Weights of a small GPT-style language model, trained from scratch on English Wikipedia: a variant of Muon for these matrices.
Each number is 128 + 24 x the weight over its row's rms, rounded and kept within 0 to 255. Layers, rows and columns count from 0. Numbers have three digits each. The size before them is the row's rms in percent of the matrix's.

# layer 9 MLP down (transposed), 2304x384, rms 0.0257, rows 1429-1465, columns 0-191
098:109103089120118189139174164114139123147127116124125156130117156133134166172164099103138102140063133163150129103142124134132142134092150097071099136137104116103120083132111119144112142127131138102149104163092118107113132117098142120107118159150168135166130145146115133150121111077111131135148145131121108109133142097168130112102116091155142108129131148162071159152120103127133118123176138126116149136147148131129157155135132121167144130101137140119139149131126132120086135203124137135140075108108120151146124163142096145162164151132142143090179134098116165129103093142137131125
098:125131155097111092143064132084160134135139123147120097135113154099174164106107155072145137140110133136067098149129158150100158097164160125140125138107122126103164126123121119106105177133132163111138187112094073106138121136180134144129127106137085129117085077175098126127106117108130149168084156104134144090135117136161085111117129123125132133086176119130125142115099134102090154096116142108103136131110158130127081142154115128114155103122136112140184149115116132129147101125094112143137118121123121142166134144129172124164118146143140119132111130080129111122133119088164077166
100:124155114174094145102117126065143159114087115119106168122070161081153106153114159106078144129127098134154101144154103170132115160097163122142097180141139117139163129138150174124113090105102160100120109118116162117123112145138142140100155140121118150122148137137116137137107133149150098131122158183141127120136148127128160109108168112136144163098154143156144144106128141125089159126102124108140138115139131077152143146120115170164141142088158153152133102129148109084140130154129134105108129148093074126120102133133165121132127070142120116133197122120110121124137138100144119167
098:138114123122111130128126122054154113144126095114130098143143127109153096125146139156145107128104098148135149123101146085119138092159122122109145111106124120165128108102127132139097166141116110085103129156112122107137106145139108178174153136081111137150107168137134138118135134127110142137140088168152144121121144151170125091124145145152144161158172114109105134161126149140141116065073114117171139131108124108091137077180129102092123140139153114139148116078130120192109158101147153066161080095129101123124123107116110142120160170101144122150141139131105148145131157097098112137
099:095097186122139097107118105114141135125098105137186129072100115102116108132111106142152066065139180123084111159125117077140145139129138142120120085125116153126157104134131179103122209171114118153124145080126133149111113111085163139111124121132132122154115102113162114157108115129102098138102100143139123148111083147145140087133172179147086106127143149132172144139153137140124123121126121122091127190117137134161108103108136150123150119147131137120119170155144132138131133143089135136094136100084080144130126129194143127136152127131172128132102101101197132102131114108116118159
111:090140116103126144126161130154114151153113107107101088114149109115099123146123117143159142128130167134096101127137123133159129143105136154159132171130153105123169073106086137146102187118134128128122126119145120127121074126129104127163122175128103127149128120164140140127127085091121137107163185159114141140091113117119078137112113138137137113114160133143119184111098074124143108145126139152122115112151118165123141190138151158089142147147102151096087089111159140140108120152170158126150117179142158116115100152066155100126129137130130169147139138111129120142104148093150110155
098:089073121102140114125176128130168106198146107123119097126154110131106111123091090160102153122128108137077141101109153131141154120137164111151159113163087144092134144112114108125146165094163139132099115124131097084144111118077146150103134087117129143157080135131115124157107141115131144102148103099145120162167114110129145156133109139088142111129127132090154124129115121092150125166123113159163157148150109118113105101116139103142129147154151126149139127084138163131113130105109136079146145183153188121157117131157108098161094173134134142132123133119169149125107108104108140083
102:140110107098123139164109153124153114119102179148126079136106087139122143114128129189126087155188128084119151113092146144106106132133146116140128135111121144119134113107145135127179091138128125127091115116138128128119143138143150166141129134140095120108135134084134144110131158130129149168105104152141129149111118091101128118151093104148149131129149138151139137170116132102126111106154135132135137136122163173145127128108111129155161173136142108098125089122139091151103076097083088126105150121136149150103133144099128124145123114175114190126092155149105136135132160155128145171
089:122118104182128100125105149124132128160142110144150123122144167081089134147141120117105136090116162187133132174106126127136159121079117128115126107122114094124093135124118106138136156146117145121095129147106148154119160077114087064142136075146155129137114124167139166108126154122146130117111107140108145126111153145101062126120154107126076178113130140158185146109153094165104166142121101171147112112135109155132162134125130139130168156136177139127106146120115128113126146103156127138121137148116114117110117151163148130113127145158138099170128131161100152101159108145122112152
110:146169143142169105137186115111095147117118125086093112117157199146104175151179144130138121143140098092139133109097123129101120111138101137127108156173141127137136135128130144110126150124160121134157138113099127124133111119135132158109149120159159130095166112122118075135120154109153124101102135110134100112098167122169109149137079120127120118141123103122075109113161094105140140114150180166130140139139122166153105125131137118115140134152107131105128071121184111116127145122166161161166148153137101180109116097139124111100121120126099125137108100096106139128127070136128173137
099:202182125124095153129150115084108099127105128093129103147113124102145171144133117117124150117130100171121069140108146162113127156144182132148127093109096144126113165132151147149127127105150129137100102114112101119172110154120174127115087101126170123158158107120175162143138138081092152117127120131115119137110119141104123176104137107104166087123142150100085111131129104147123102169124131143172101129144114161142150129139121095090100141058139121163145154130140086126097142121116163124136107132130106141104118125141144133132130121144121069122143112183088138139166141155115108122
098:124155152123144084115120138136147109114113116075116143103114120142154158112103135115154129163159183114145095118155145099096160158153147144110132112181130143171101137103118098126109076159127125129122193135114130126115158158122123086178169075142120151158124106163110093128116142144151123103123142143137107092112106137125153148122139131101144129159183142135139164114123153145173110113093130093143108128148106140135148124116130113118148113096100112124118156131144122140146118150169109144125079134149122162115053148137145162141120120147143100160134082138154141123125119107120129124
105:128135090129095158124109133103131122139100131114145107108121133165112158129106148100115095146119103127127124167098151152155107126129150118124151113117119158109150137143102127134158000095136157138132120111101134172138122123144149125105172137109116111117158140121146152142118112141142117124113153139105136152104146130106109181133131117099104170100148129115120137094167132106117134116113125140113134124139124115087150155165125125133117132126167108160145153082114112156139078119094116142147090131137119135146133152149084149141149064121117099102091114135106119086158142155139134103
114:126094118112123120081109105107086144098114151137127132164109095099095157133098114096092107163107146147113124099110142135119124123109102153110137112125140138092119125129160124147141145146119098135159091163114138116157141139106150103121125118159141070150153145125116157158153139109167139138131108083106119134119126149111127150122184111161144140161142157079137115159119140131125154104103105088147122181121117076111117121105139124126129102114122117124130188118137108178138111119152119152127149103105136124144124118137149112113107119146144156113122123127161101125120062169115136162
092:158123107126147123133114113139121138087110109089114098079181141091142155128160134095136098155151127124166160183160126136147120113111129128141122055153125125117098136101104128118118112167153092098149134124129133082130097152142114114106110137160091126123140157137106146146108078097141128129138157158140105183111161142168156111134113167141145120159109114127149159141136151146124140126127106157099121129106120125160106149104111171094166149107120182109128109152133045124124198094178061108135107149099116140146064158136123126065114119130143152101113118111189219105119086155117145104
122:159134154099092069155145110116139107096108142138095107117113145120085142159114136139157149163140126115153116122149170124090151152171103125187146059142124143129121117174143083133104040096086108098089169123157085137162128130117128175125140133103130096133086142078125128106137108139114168126086101100131143123118141154134140173116151129119158107146133135124121133126149113131130171158112102160158091130139137096110117118126123129129161145118118129179102131112160083130119100155138122159107125134157123137109093130130159139143076155138131117119161110124151165122103104110116150176
095:136082081129135137112125122147173142107119156179107096105148154082116143142116164163135101131123122099131180084134115137109123120139134118118113094134127122158116134095143142168126174129096126132085132162138134147123139141122124132094105164146144104124155145102140141120110117111119127132127116153151157154124140115135152157113128123140118102092117146149130104115106160111160148126104121157122169077131129155175112091133143112184136138166132120077151135117139064087123133114114137150100131128137092135138147095079113138134144113120138190147119117166130144109138151103109080184
113:133128132107142090122147178131116145109107172073130107136143107110113079121114137133175138184133134184135109145063121165164143125068170107095115125138141160155112133146123160145171120114130133133053118127152120138115103170100132121128139123091117139189125141156153148109117097132174142093118094123070132142121126105114142109093133126159091108098137146108150174169194104140120183148162120117129113127090094143131121079153141107159139169151137146139094172142115157140091133086137153079108109128152126133140124146121146124136138137152112152168141132128117119118140111114075114175
100:114145106113119062107140098129156155146135115108100115115094116130134121121110105128106119108163143151077080163157111149113139085102105101182116147161135128152124132124121135107146100114126114134166126150090113122128075169141138108141138162100138127113121180122133126141111143098171115144139120168078108111187113153130133099145110139184136144088150145152172114155150084129162092091150136125099107118146122150109096117177106157143070133164143132149139137053166141122126108138152201134106097157119131120155113143123170185109124158108160105167145104111170084126155143072144099126
109:140154129084145115102069092151150122164148122181113106153152094111108132100125083145076163133099164083141141141130137119108128097055091134148106106135138138146149140134130116092105124107147171127125137130139108106123117106095162176091153145090116119122118136130149159155156136107089126120104142145132151157089105094120144116143126154150112108126126130123082152154110150115113083111161139102115150139116087153118139108140070137135175136132140151144100152096149128143119096166102104113144128113143160144182142118158147102199190117126114124119130138141142134124169103174104151122
105:124136160135151097085141128190158140189160121142147095142116142102132079098102146147141104075117155138138137132158123114133109113099111128106181114093144115110177172087145090145149104127117136129173184144122153128139117090155132166121119147150131160123156126132159100114142115123143123167120113154096129117129137118146126112136127144145092123093171124139092142162095130133145101083120139124120150177112119172163087151119110157111094146104148128111154105123156157119118124120155144109105135151138157095122164127111088084118129124126114150139102137139168113123161151148157121083
098:154122097135126131083138142127177132114102120102140151125145136205142103117145098132123095079149087132152165082131130105145110124189103110152109171114141116099110138123119154120186156124135126133151128124128101108147127111105144143125134142139151117110131121140098114142126125122095100100123083126114146107133107127118142082174157088107148178126112146131161135131087135156163150140128113068077124131133131153100103123167137132106116129111117159108108159103084163184151138114183107127080115103100110149139126126089106159131085106118123172090126161132127109147138133101082090155
097:100137159173114094130143187131105118149083134132167137141114100159129122147138116125088142134151135135122132158105116108169093162127068115145124128106116161122132135094141126124128119120136118104088134167116172111141096100110094126126118140138123142147126139120129149138143118129088124132121121110091137141115119137145150104080117109095105187163115118126111116112130166183116100145162162123111140116134153098119084153131115121087184174135138137164154119145111152116138143130125102135121135115091095134150128117112089098169117111153171125151100178118106149135176147096144127140
102:167140092120107126120140131139140089153077133099131118103118117120133140104109162119142144113147145131145125144106107154117055106102135126139123135119091112164191135153113150124141138142134217175092156127146105153081140152112152162179114156138149122133156116100114084094121116170190114112130096145105164140140118135154121076145092131164128118170079118110145149149112118131106133159112092147106139120110145124158125105142136147116147135155152149146103135139135157135130141131155160137167132120075153084110143127147120121137134125091113129151123156080110114100185144147116152126
114:147076129153125112134133157173121114091147108149135119148141138146133130108168102108143162169131126108108065101140144090147123106120188091123130143109085113099092131153124156174157161089123156123121112119151142113179101154155149142119114086140170106075108088122110102113108109091141110152126099126119129122123106151111138103134114138106139133130145147101162166128130140154128118150126121120150138068137176111137095159091146081136157147128152111137118098056110067187117141164080131123074100124108103121148112088107139118099164147107139150134152150104126153122139144159110085150
094:121154117092152121136134115156112154162079177136118120156122134145144123136167149163129126135132136110084142123090093119091131118085130123130142110128084137143104131112152117118144133082155138176104093150103114140111132155136131140156125147141102115174153108111105119132153114107125170097155156167174146154083126148124108142125132125139136136123132169113145101104136131125086109158133184142103122153132101136132104161097074095133135108116123126132075159093132100155168185148129133142133126134125135176115163116113111125121158130143187153179138154111130095114118155152123059152
110:083141143111134085124167069132138113135129144128105114142131156111153089137120142143161146091116133115127124128125160123120149123106142150152126130116124120137144146088102099138101127103096125179144111105097124088150126162115105134120138105153121119148125101102134121086124110156120110114179112137126115128114166125110081132151131139095143129114088125124077125108112104110130143143132146137138105123171185157139108125174183150109189116113132112147163120092125143125080073126087172144107135149160136151122127144132144059119117135112093125115202094092158136136117134158129124168
105:132143131117170122143104132069129108175168127156092120150115122121156040110114128127114173137101115126161097134113172084165160115112131136107097088136153127147146091120081133154127156079151106127157125148111147109094106137108108128157149103137121117151049131147096150161102109138142119139111090133162163143106105160177144131097130133134145121137145095138136150152092166128129168127135075121109156115087126149114153130156122167100146115153134146119132129116125111142125127142126159141123124137114137161172119122156147117129157164132132064096146121143175127161129116097076112160
105:075186167102101137101118130119098140103112121160092146144133136154105146106138130129119179139130114136110134163132109137132118115135109167111131076083158107121148109108102117172137132132111132140134073099144113113184122085097118110139154127139141118082140132139100118106148134115115114111096140097143136106133137130132110123145152139122116126126119128119123110165141144146135144132173171113144151119167140107123120126125182132161122153108093085148084167127135134124056124124117110150136105115104157130103140129143136157097138146122091122099124147170147126118116089079152107142
097:103105095145149093139177135098167117140130108075121106103159170122108124159144120140095110067142155102123202137085107180120135155126099110061137133130145110129119150120108135149137128168113156130118138125117124153169079123147138156107158144139151135153181154116146154128110112106107137120123159135106154145133117132144103146125108129109141141121140118120125102141095136128156098170120164129105095120129142149131132115138166124169116092128131149122156125131105153139118138112124097086137119112153147153192149128131165165159133104140125132121121114115119161097128128141127092108
099:142153161120192147095108095101175108118107144143141091117143158122113132100134113104103089114112081145150123126137124108094076134123107115080153116136143138094135103113101143109152154170124101128097151162137120107078156139119120124166148143159132121145129135145132138147118088113163120157136118102121172075085122105092173148147104075144089091143129141131099101138162135124117076157125126143114126153098127099107133189130099133152129150138110145085122115121163121159178124137149117111108104145140088110126145133129088164109155139108082177128127131122189145103148107119144130108
103:149169116173153094126125147139124118114080127115109094142108098103094106115125123131124145099139166116128136144154109055143120131138133109124101148077122141132128174099139157122124114182142123095148155140106152098069091080146087137096146136127146167139145130135129169150119170107111166127140098139147132137091136125111117130126139107129121118140163153139121143097092142151155122097114110116092081135101085144178142151147130108106148092126114134119140146116134115103099141129161132132162149084116087169122134141140128160126142138150084138149110114117142187136094104122153151204
091:128193159139141129112093115126138096147134133095132153137097129109119150116125141140113145127128126148139134125104111167130137126138141090142114118122099119141089118139106141130168095187126088140126129156116112148102135156154138144113122148133138148148161113153143106076123155093134137133126114137167102146165131134134150187122130156139121144129094125119106163161131146131107111128114143102090074130041117116114179136090175130117113100103087105154128105128084136190100136154161114161161130118109083137162167131132157125135128110077164118135092134104100124085148130102122104143
105:140134109117127164113133128092116147129117129162147129114132089125126136101156129068122178133119120158121121110118142118139160109123116112118114095063111111107186142147173131134133095147095084134131116099111127121159162141088150141157162140098158108156107124139134132130112115142102143129172120143099136147131109134129145137177132105148147086159142166116075134124101085122110099128117141119104127132119154142112134134129111124088165098146137140159172099135130121163086116139158130138129121117144114130141113104112139150192114140128160110129164101150130130127117108143144162139
103:121125103136125148139159146107098138161166092123128139113157154137107139121123074093158097138109078129105126118127126189188145146153153145129110157118113166128154151107096120111182132185121125146161072097153144165081113123128135115095150137111119155138081112142130132131184116111134132147138115108119089132159132133114139069140093112146117164128111151155128130131123148101103132133162141169124165139109145105113126107149112099139122155138120108139155121135121148084142135129137142126146115060084098096132098149174150116116116085105093090128111112108130104126106149143127148118
108:129102138115158093141106127112131109130082110172167157136134073089125158124158141056109137141113170084125148156119152108074153105160145134131158117094110130152150105108139121142121091114114128144132153122138100108123155110161131119135095132149116116150039090120101120121107122105132164110117121129121115111123111092150109156089116126160119133070146154099146133145093131126125092108149120146141119096136171131148152099120099138116124192058145132108114114124171068117134101155123082135105131125106141144127090138105107120116117135099161109143139105137152129106132153099144113141
100:108152064111135140110152095124092104116108115169139164172107110116132136131099121116155128122125146124157127128122163157131131118094149171112114111113146138137159158099098176159138094147152130152141103156114112112122158156107194150158099127123126144180102088119142136163109129117128127098130157172120108119180155165096084130119151122098126116147060104155088155114131134151156140140105111144086126141159135174127116141122174145129134154092133125171120144090098071137139114127121109095130104177161159099121128136135137117135112114125162114138155139098125132113141126115132138122
# layer 9 MLP up, 2304x384, rms 0.14, rows 1430-1465, columns 0-191
099:118152140129128111131168108136096146143159130142122102108180103112106133176143092167163153115108125120116170134118092123131117123116147121105146131135101137087115171129127114146115114154152089138099170085146137145100126153119130112163116122153127109098144164164128092161128161121164145137122135127137139150152080139116165101115111087097150130123108145148042124121143101135115156105099172089158120139142141154113100109102174123188168126110138126179139116174086140128123107145104129131176140118141144147147109124125114143130144132135149152089133122143124142101144166153119115133
096:111129123120120097119122145094133126148123152126124146144148164157122167150145137112130142148123151159127072178127146100120058109129109098113159135124132097087104145117110127114099136139167112138082118120139117104115143119157136109108154124106130114127123110094146134142133173154116143162093119151139116171108114135123113109163136127128114157109097125108125087164142184112135130081174105137077175110167138141139168156128134130149107100142086144113108139099117143140089151147135165136142115145170158083139142141154139111107125115136117134137150137147142105099129144165128079114
103:091137136146117148110096095136140164127169124086101145146156131145188165096114088124136109130150152150185147124158163136164153150112109128131113107119109134132099138117105127132125112127201144126108133112111112119131113064147150117129064159112105148134149120135111145132121064122152123116126137156158113127131113103180130170131166107131110114148140110109117106136123114110118137143165122146130122153172142135156139152136141090127155127136132133099180144159140102140138130131135146154145142142088123131138135153146115151123125125150146169126154102138143098147103127178154135098
103:166142122101174093139146138139096146123087116117100159137107107164144156140154146096142166134127135086142110141133151098088108126138141120183133104116151109113114144134140117163118133120134120149113138129122127104131107135118113156071104123139145117099129142132149122117108116135144104092109136154130135131196105084108082135157146141150145121127120126113124089119143150114185097168133176158090108084141109086142087121151136114158158153163157092142111135131134131115136113150117110179095142127161134121136117107117157104116158080126102034097182145138134110117134147149096149141
113:105146129136098109155132130150117123154142094162137117131140095138164104197120157145152151149141122097146109188123105145099090139075100140134127121119132133124123108136152084111086133118109088076131130065152114108117088123123164126101142108119098125136092133122149124147084110118178097125139079130170162124124124104116111115190135110148140170133167115112147106116110123172139144152093145133168153131132145108175124104140126139138165130155177129084172122106135134153125106125144100151084108159085133115133138138122095130111122113114112128147099150182173140103092100147104160111
100:131113099094149097144144105150132111124081126133132142146164142135116096138109104145148140129144153121138169177070161132135110110104148124089112113120127123133134147115097091157151153105117131158148135158104144161168154141109113102163133122063113122135163140110161131125138155149146107124126098142118172150146081137128116078109106139146122143161135127182115126135138123131090147153114108159142153103134177118111131110143124114114115151111058144170096093138133132126115145118157149111129122123132118089114136127102122149105132130112144120121142135120088103116129118097155188079
099:188121107149124119119053149084163124148085151134153131158107113118096162128118125155139140117113138096136076137134147128119116107140122152154188134152126158136115099089102127152174150121130109105145092095136093121109136109114098161140065116143119139162155168096095161135132116105076155180185152140151094157097099083128132136126106151102130108161109100160128111130128109158096146173136093098142147090128149128106154113116131133093141169120145105161089133116118152173121133133117151164085168164099120164114142155104136114136084084121112105118141146138140161131129131146152163131
092:122178146127167147108174122161137134084165100140172122158103112144165122108128130151154108108184082097138135140134094123138096119113133141137124123169147147087144138115105141138086168195154112112172135107155128100155141146134129133160156173175103128126118165109116135135159115116125121137100146120204159131126140140115133140126083113143120087116064130074143118109125141148137083161154159121138105121121114135139127112164112092140138141120169093132133099114122101137133125139130133105073120115148133172150084110116129163113145091121121126161101123121152076127137188121106088111
111:103100137159155087140135145140147126088110122132116152111110170100090142141152116085144150117103151150160110147094118122102095113142151138109140129137130147133141125123086123124098130114055098136138127132088105125148130127128165097121171104126147130109123116115150125111150133138152123112190131181099110116099122135123129125133115139098147145102111165120124145150140142143144160096154129140146118146159069132130139130143072081151138121123141119153065169110120134116131123120134116123118111132096146136155097135082108144135185146115138182092143102123095126154143145139120155088
097:140140192159133120122154128130109130156142154117100168125147161120145110093122089133158149114128132128115154149079093143149130129124135118125138127116102109095148124149152119138131103162169131165150111183164172174123091088117170112111122166148093161146147118128132141105119118138178122146124164099146085114173152082164169093108162147121145162125123135153138161155156102134183091098137113105111133147121143130093096188184153137105117121122175110112121141161165111165149101182138110077128116118120128111183117143119069129140105123121118149154112137169140149112132121151127145130
105:120139111165144120093104091149089094116138150124133135155168124127140116122169122162158127135097133109106135161167068109058109126132133146111091139131141083128125072099131149126163083133117168149121105109099166137159123132150117118150142172129118128126113128096121128125165174124119147085130144152092155163089152110129113113129126139115144103119105134175133119128132114101164108099123134108154126111108173115133156111091099085158109107101182146104075114159145129160087113182090127085114133131152149150087113150093115149090170130133120103121106161122137148139097109151107122127
089:139110084111113124132117114111156145134104142102164132177096066093135124125096080096128084152110141124146129114099128110127126107122182108110105139123088159119165144087101117147115000116094100160177133127108154160125073121124118147114140101127111143146166115109120142120154147130158139115144175143119111131141131062158157176139148105104138079133114110144100128107135127127101139138122107146116131150116167117080183144142120154153136145093128142097134149108109102154106132140149122105152127101113134163150122145135094105127129113140136120145167123141153108122143159115105103155
115:140124154129147142135147134092115117158107118151120069135121137120132131173139158159127072121112150131124116092125143111123123133116116135142157100119104144136166165146105158107124142144149157154125140128156140114120132113159094121129111127114111166110119178132136100102141141130100112162141172141113090080097120084175130176126116127098122120108107095135112132111113145109148102115086138102150154178152136122154126118134123144081075141144179111136117103114122120163138114136146116084114151119128161136104100109108153110131097097136137140126081096108143117124170163114142128128
090:131091130146139163140139138141105087204121158150179113122124138124153161149118110134124146147122129134119066140116127150128115128115137167168154117097099121083123088130116123108115128125164101090139082114130119127146131134116155123135104121141161098120148128145101127142083137145118130141095128122152132135105099134106146099117151159082108146151141113113112147141135111152144169159127103095162125052150101113125110170094099108123079127154127123135171117154116114150119116130141146133119091128111124112115107155137118129131144124124101147106119146168132126156117093173096137083
122:068102120120158146109159142126143165132118094121133153165133097138106082096114117147119086105110096122126138132111089104123109144083124089083106184087112103096091152094119127114147129150167138167135091139076156128109092161130096104124139127149140167142140167136157166139114146125147094168158141103139110120117136121122128123171100119120116119139141125105164138139150173088180138116130197107059147075091122132140153147162124121116117115115152135106154127126140179126130124122154130101142116113128091135146149162125065108112118051152127142110106131117159090139104131114112127127
096:139139172150094125140157093147141141124131123109114125120144149172125079114118132127139129126156116167122077135095116147130121105113162119137090156128160135114141120142124162067113106092111085143130135093103139123124119163088132136143119075141166119095134093125089132144147138158120188128161136144140096126134170138107167117148114184155121119117106113115126135129182140158164135158116154136149124160094111133101125151136105102141166096141144116127113156118128197175111119137114089146153161155101113131102105150142130133125118107112108165107108129140135082124144162169126135100
112:148149136092107099119146118143115097126079130070096119151126123193101150120149129107094071144176160107144083104121135107109122142187082122132140140145087124135089134153106130140142125139138144136138118105069133147115121176106158121066133158115107090114113159134095134124143166117166125134147084113098121092126132119185091130124125128126165125114177127160129100148143166145133150089100142093136139080109128116130114158149144142146133128160116115126150112112134134093126124116089134154083115127151124097128096149117148170058148150096146136101148094134149163143107113144178096108
095:110160125102144085115142143157145130144147125147136154119121149140093136159140149100164147083103103067104120139112108114177164146186150128109135138124110145120113153125104091115152128149126136148143126144170123135152147118168126116124098137132173156167086111115150145138125117134142150134139144105107093115155096146149133133178148149074142120118123170101125141094143152125127127143085132116110121124110107127091133152101114108125142119094107121127116155151116120157153140153150129164092127141142134152098170114199094150146110133153143126109131100164138141104118144107144133150
113:122086122088104114162117126066112152140124083151130156128136169116100162164084099120147163128134131162131145139126135139122145137154133151104152155166128139093133096131091126113137119094109133114094155151128134144118154143149131104139139133150124144116099132132116146108142075113145120176123118160095097104135136121151140128121118088144144107111114127128118114106119130116140145112122142073103138111119084104118125114105126145142140166082155132119176121166147115133130156165101099167119126113142098136123186166155131126082122160191118103109123087141169140135158161130112159124
109:115126104097147116090129127138148145106107100087071099152138127126127148163123113075120126114085180122099122103143122146118095114146112105105107128133110138117167133160136145146125108119150113137169133124093202109142143138123141117138124105129112133120123123118096116164117133159128141125161164126110143124113065118139122102131136142083163124095115094170105126112140162145148144158123137175151117117106102136165121113144181111131141138128154125122146136146123139189132145087114142126174114149123115132092097136134131102144139120129084128161177137169134119101147143137145097166
098:071139132094120125166114150131118154109170140142105142090128125112138126107150101138151144099143113146145046169120164103096170119166123107098104125101086157128160098137131114128124135100101160147145129094123132098121084167102104122127145135201129160142142140115112146129141130130163197185121113130120096125101140111096140167101121130157109086124184139166093096121116117099104141116144131132104083146118125119149111130132165139131150145110137119175142111136118118130131129124148148148152135143124140099144137126173159111121114090125107124113140106119152145138105133152184121101
095:133154080138107130126140132137128087113152096159105105104166137080170102137124106136115121108092140108100074157175118116177126089129156134110088153127090158121145117072136124111141095115135117168093147175125139115119099156130129129116134052117108070113139177150115113101180105148129116140135112136094134085143135122087130129157107098111191143138107093138122149148123145106137101168131135087125109113148138103082165119137147110133140159103127109103125093117126115113114096126145138150153117113130125157150149157140137076096108169126111115137125108136111140142134173121110107144
099:083139089126149123100136143164164138151107142131176139108134130120090115121146111144093180087163133138152097154174161103148110100064105123176139197099117084109107146138165122093132121137141132127143155118152126138136099114175143065119153135117172098114122154159136118113129150148121118182110148106156081101178143134140123154137123150081116135172159139095149139120136138127098157147118131122117151129154140169133108122154104090155124133128165127127122151156142113121157105113126118094098147146144153112156153121167098118104115131164103154115131104113135130142122124154123135162
124:116140145172147175109126141103147142144135121114122152090120119098097108149146153106125134138124155170174164137154114100122152161119121083122136116135148167119155089141147109138116129135116113143162114131120192108140138118159117118135108139139101137086161144134100153116162141177113139105133118128149106103118144115109099170105166081142164138116131130097147105126118136145139139130161149123094125155140125121107152130174111107139166120131132112141127161149150157163149145133122145142110153110139141109072129116114146098113096120145094083109137137143128134093154120148064101092
101:135132115155126144124103087083154126100103168119114160093111166122122120096136122089125101131147100136130126129131134132078121139131125172097057135132129102119133145165109129097094127197137128169125137115136137128153144139159140140122168117106105126129099156167135108095150133132111130130107089132148100100098102109131128116113134126127159117115134066130144103124103159155181160128131104149112091124107117092125134111175164164082142144151094160130154143127099123131113131109070094096143105123129112087115103139142098128107100094116136145119116097110089133155120113147114190095
112:121093140137061078130124102137114104103129188125111104141148098088132150089099189177154112115121117123119120130153163135100104087101181108146142109150178120156121135112127140138140134112129136134160169092135110118122101087127130171129147088091150104131121125144135179096153122154106134091136110110090162153149161141102151130168145113131138171165140127112127112144147163146134150121125150100156110130171093099110149133124117165107138101141117126117105149115148097146144107135110103125105127147144156123125095126123194105138138151135109131185121101140120122117132134146190137102
101:158106109117130051117182107121151119109122107126124120098159146077144098144137115113150131109167142144129124096104180120119110107142100126144146138138137131137140153103107095157137127095128096137109097155168125142134146125092129093149100134103105147139123107117129118141124204160150134094103114134143159119114142129122135095066141165121128156112153125113072107089127119111124131143122094134118153129126155092127177112173121107105115114139105168116141144135137138143159101139132128108155139101101114118137141160106139158139120117128166103119098085138152120167153145095084113133
105:148122090162111131173127159139109141132084095142102114141144113131095153151097102151153146141116125139128077136142113117164168128128094147160104131138130164132121093116135110109124115150128133163111132099116104110110097105138108117141062119157120105122163130153166128094127105108104156132102148132143084086153153132119098111089113141092080142096127131147122125112104137134127125158122155121140102118127120141100162119129137136103099153132122124151130095091105145118158170147138140126148125113110145136160140111160117100118120111116127158146118102096136112114115122157121113120
103:100136124124101149144127123116135188139102142138097112131151106102131135149141106106136081135117135101121124144152112173173099135124127117157117156120132129128126143131146095104133140125121141108136106114154103109120147179092154082118134130140079102121155109175148132148110095122155142121112123143140131109130109106157127161123161158105165129132140118093135176125155147127150129128120102135134153123122117092135102144139152106115135118097152144158173149133118086149128101106115135141100152150127088130113125148116139086167126095137128108089132139143121142137156118131145092147
096:130124135127160181118131119148107098119113128060121122105129138133093113113150090110127179146091099127163112131136115106148128150121105142132121130144129178098089152144127098127110110137145121151093094117115137147163146138129116116099094126129123078091128130091108135181137149080148102144099119115112114104124138116080069121140134116161142108167112112140140106119170150152152097150104154145137104149166152124123156119119084096147126170159134137117138128104179153098129125131133145155143108123152135122087160131111101158133119154123111159132107153100181169132180157144115085127
097:127103116132152123114130152166140132123138111117112185111170119128158149100108142153086124113104160091151117124140162172095135125164115140127106078161164122123116171115142156126117127151138124168096137150151114222151133140143112121162108109130158124080163113120118151122141154138141139098157112149111109085071109158123134114093094115134164093066097124121113122127124100128100140143124096173123095098152138125139134112098116141124105145073162127126130148189134120152131105112121120080088149138140113091127088124151122129131128138112116127149186134145079118124165130157137113127
088:137112115145109112161138130132122117154106098142136134184153131121127092156136109151130143131160162134152132101126104135132161114154123144131134166088135184143185147143136132100115128137171138131157118143082088113105119131140130133150135153118090129061089172132114153137104127131130128124117150127139105112156077123139123110106157167104115100093093134087121123127107174091082110078139142093105122121136129136126109128125156116120157099163151139088164147157089136093151186121107121077155113155132163122063115090145142158093146138177134104171150155114142135120100124146152120138
103:134132096095083120131125099158106137115121160114126096125120130176165175122151111080140107114150073127123108160163144119106127139110137149088149116131125127122123130154134123087112133086158142131126161108096187144098128145129107117130100136192152115109162128128149146150123136134125124115090110129141159120096117114104140138168086087144133116140099161061101161156104127141108120113098169071099090131144117197139117172136086123169165104127143096110115115109177138123129148107124121143118120126074145114082113141142081106085143142127131105148116145129130138157111116126151072124
106:143120086113123107159143073135121098137132151146120092102131135137110131114170095154184135136126121125137155127167130119130099120107146143104110158126119114093133112129132190059146156168141155127114138087126146155110111104139107151120083144123085166170132119120147112149141158119109127136144140149105156154156120102097145143126111105100120122142133098132189137100084121161156127136118123091126148082099146151132146126130120098127134099168119121134159127151145165129103130159126116124110149063148109135145134155128153145109178125126121116186118147133116138102117134173158106129
105:154095122104154160166074128183164138138143109116122073105055115126109131122113138134153162140155132122157123111137135132142179116131150142168128119124103151137149084140157146130114164114108145132119112139114115088154128132137097145128118127139124168138153129116157107116124090133144104121141110103122133135146106136143125135102140121102092113112070101128108128121132127120126175135089125142109143133149084140145124112161152108129142114142164160124119135172122126125126124090079152107141152159121120174093144114130123131152088123152106115152128123152171167154146150121112167140
095:137125121118143118149148161112151132095088129118114088115130137113137111082106120117114126109166162099126161114163149127146179142138134150146091102160108087145157136166111140087129109120148151136140140133122138179130153150121137087130147180148127117159141152130155147095176166075150147106129127135128190119150144122145126134173134143069158099126148103111119122142125174118140140143063122121086097087126137156140170155109149131119109116107122128108167144102139123151111112154079091102140092112159117124126099110129157129144140109115118097160130113110125157128117116106155100112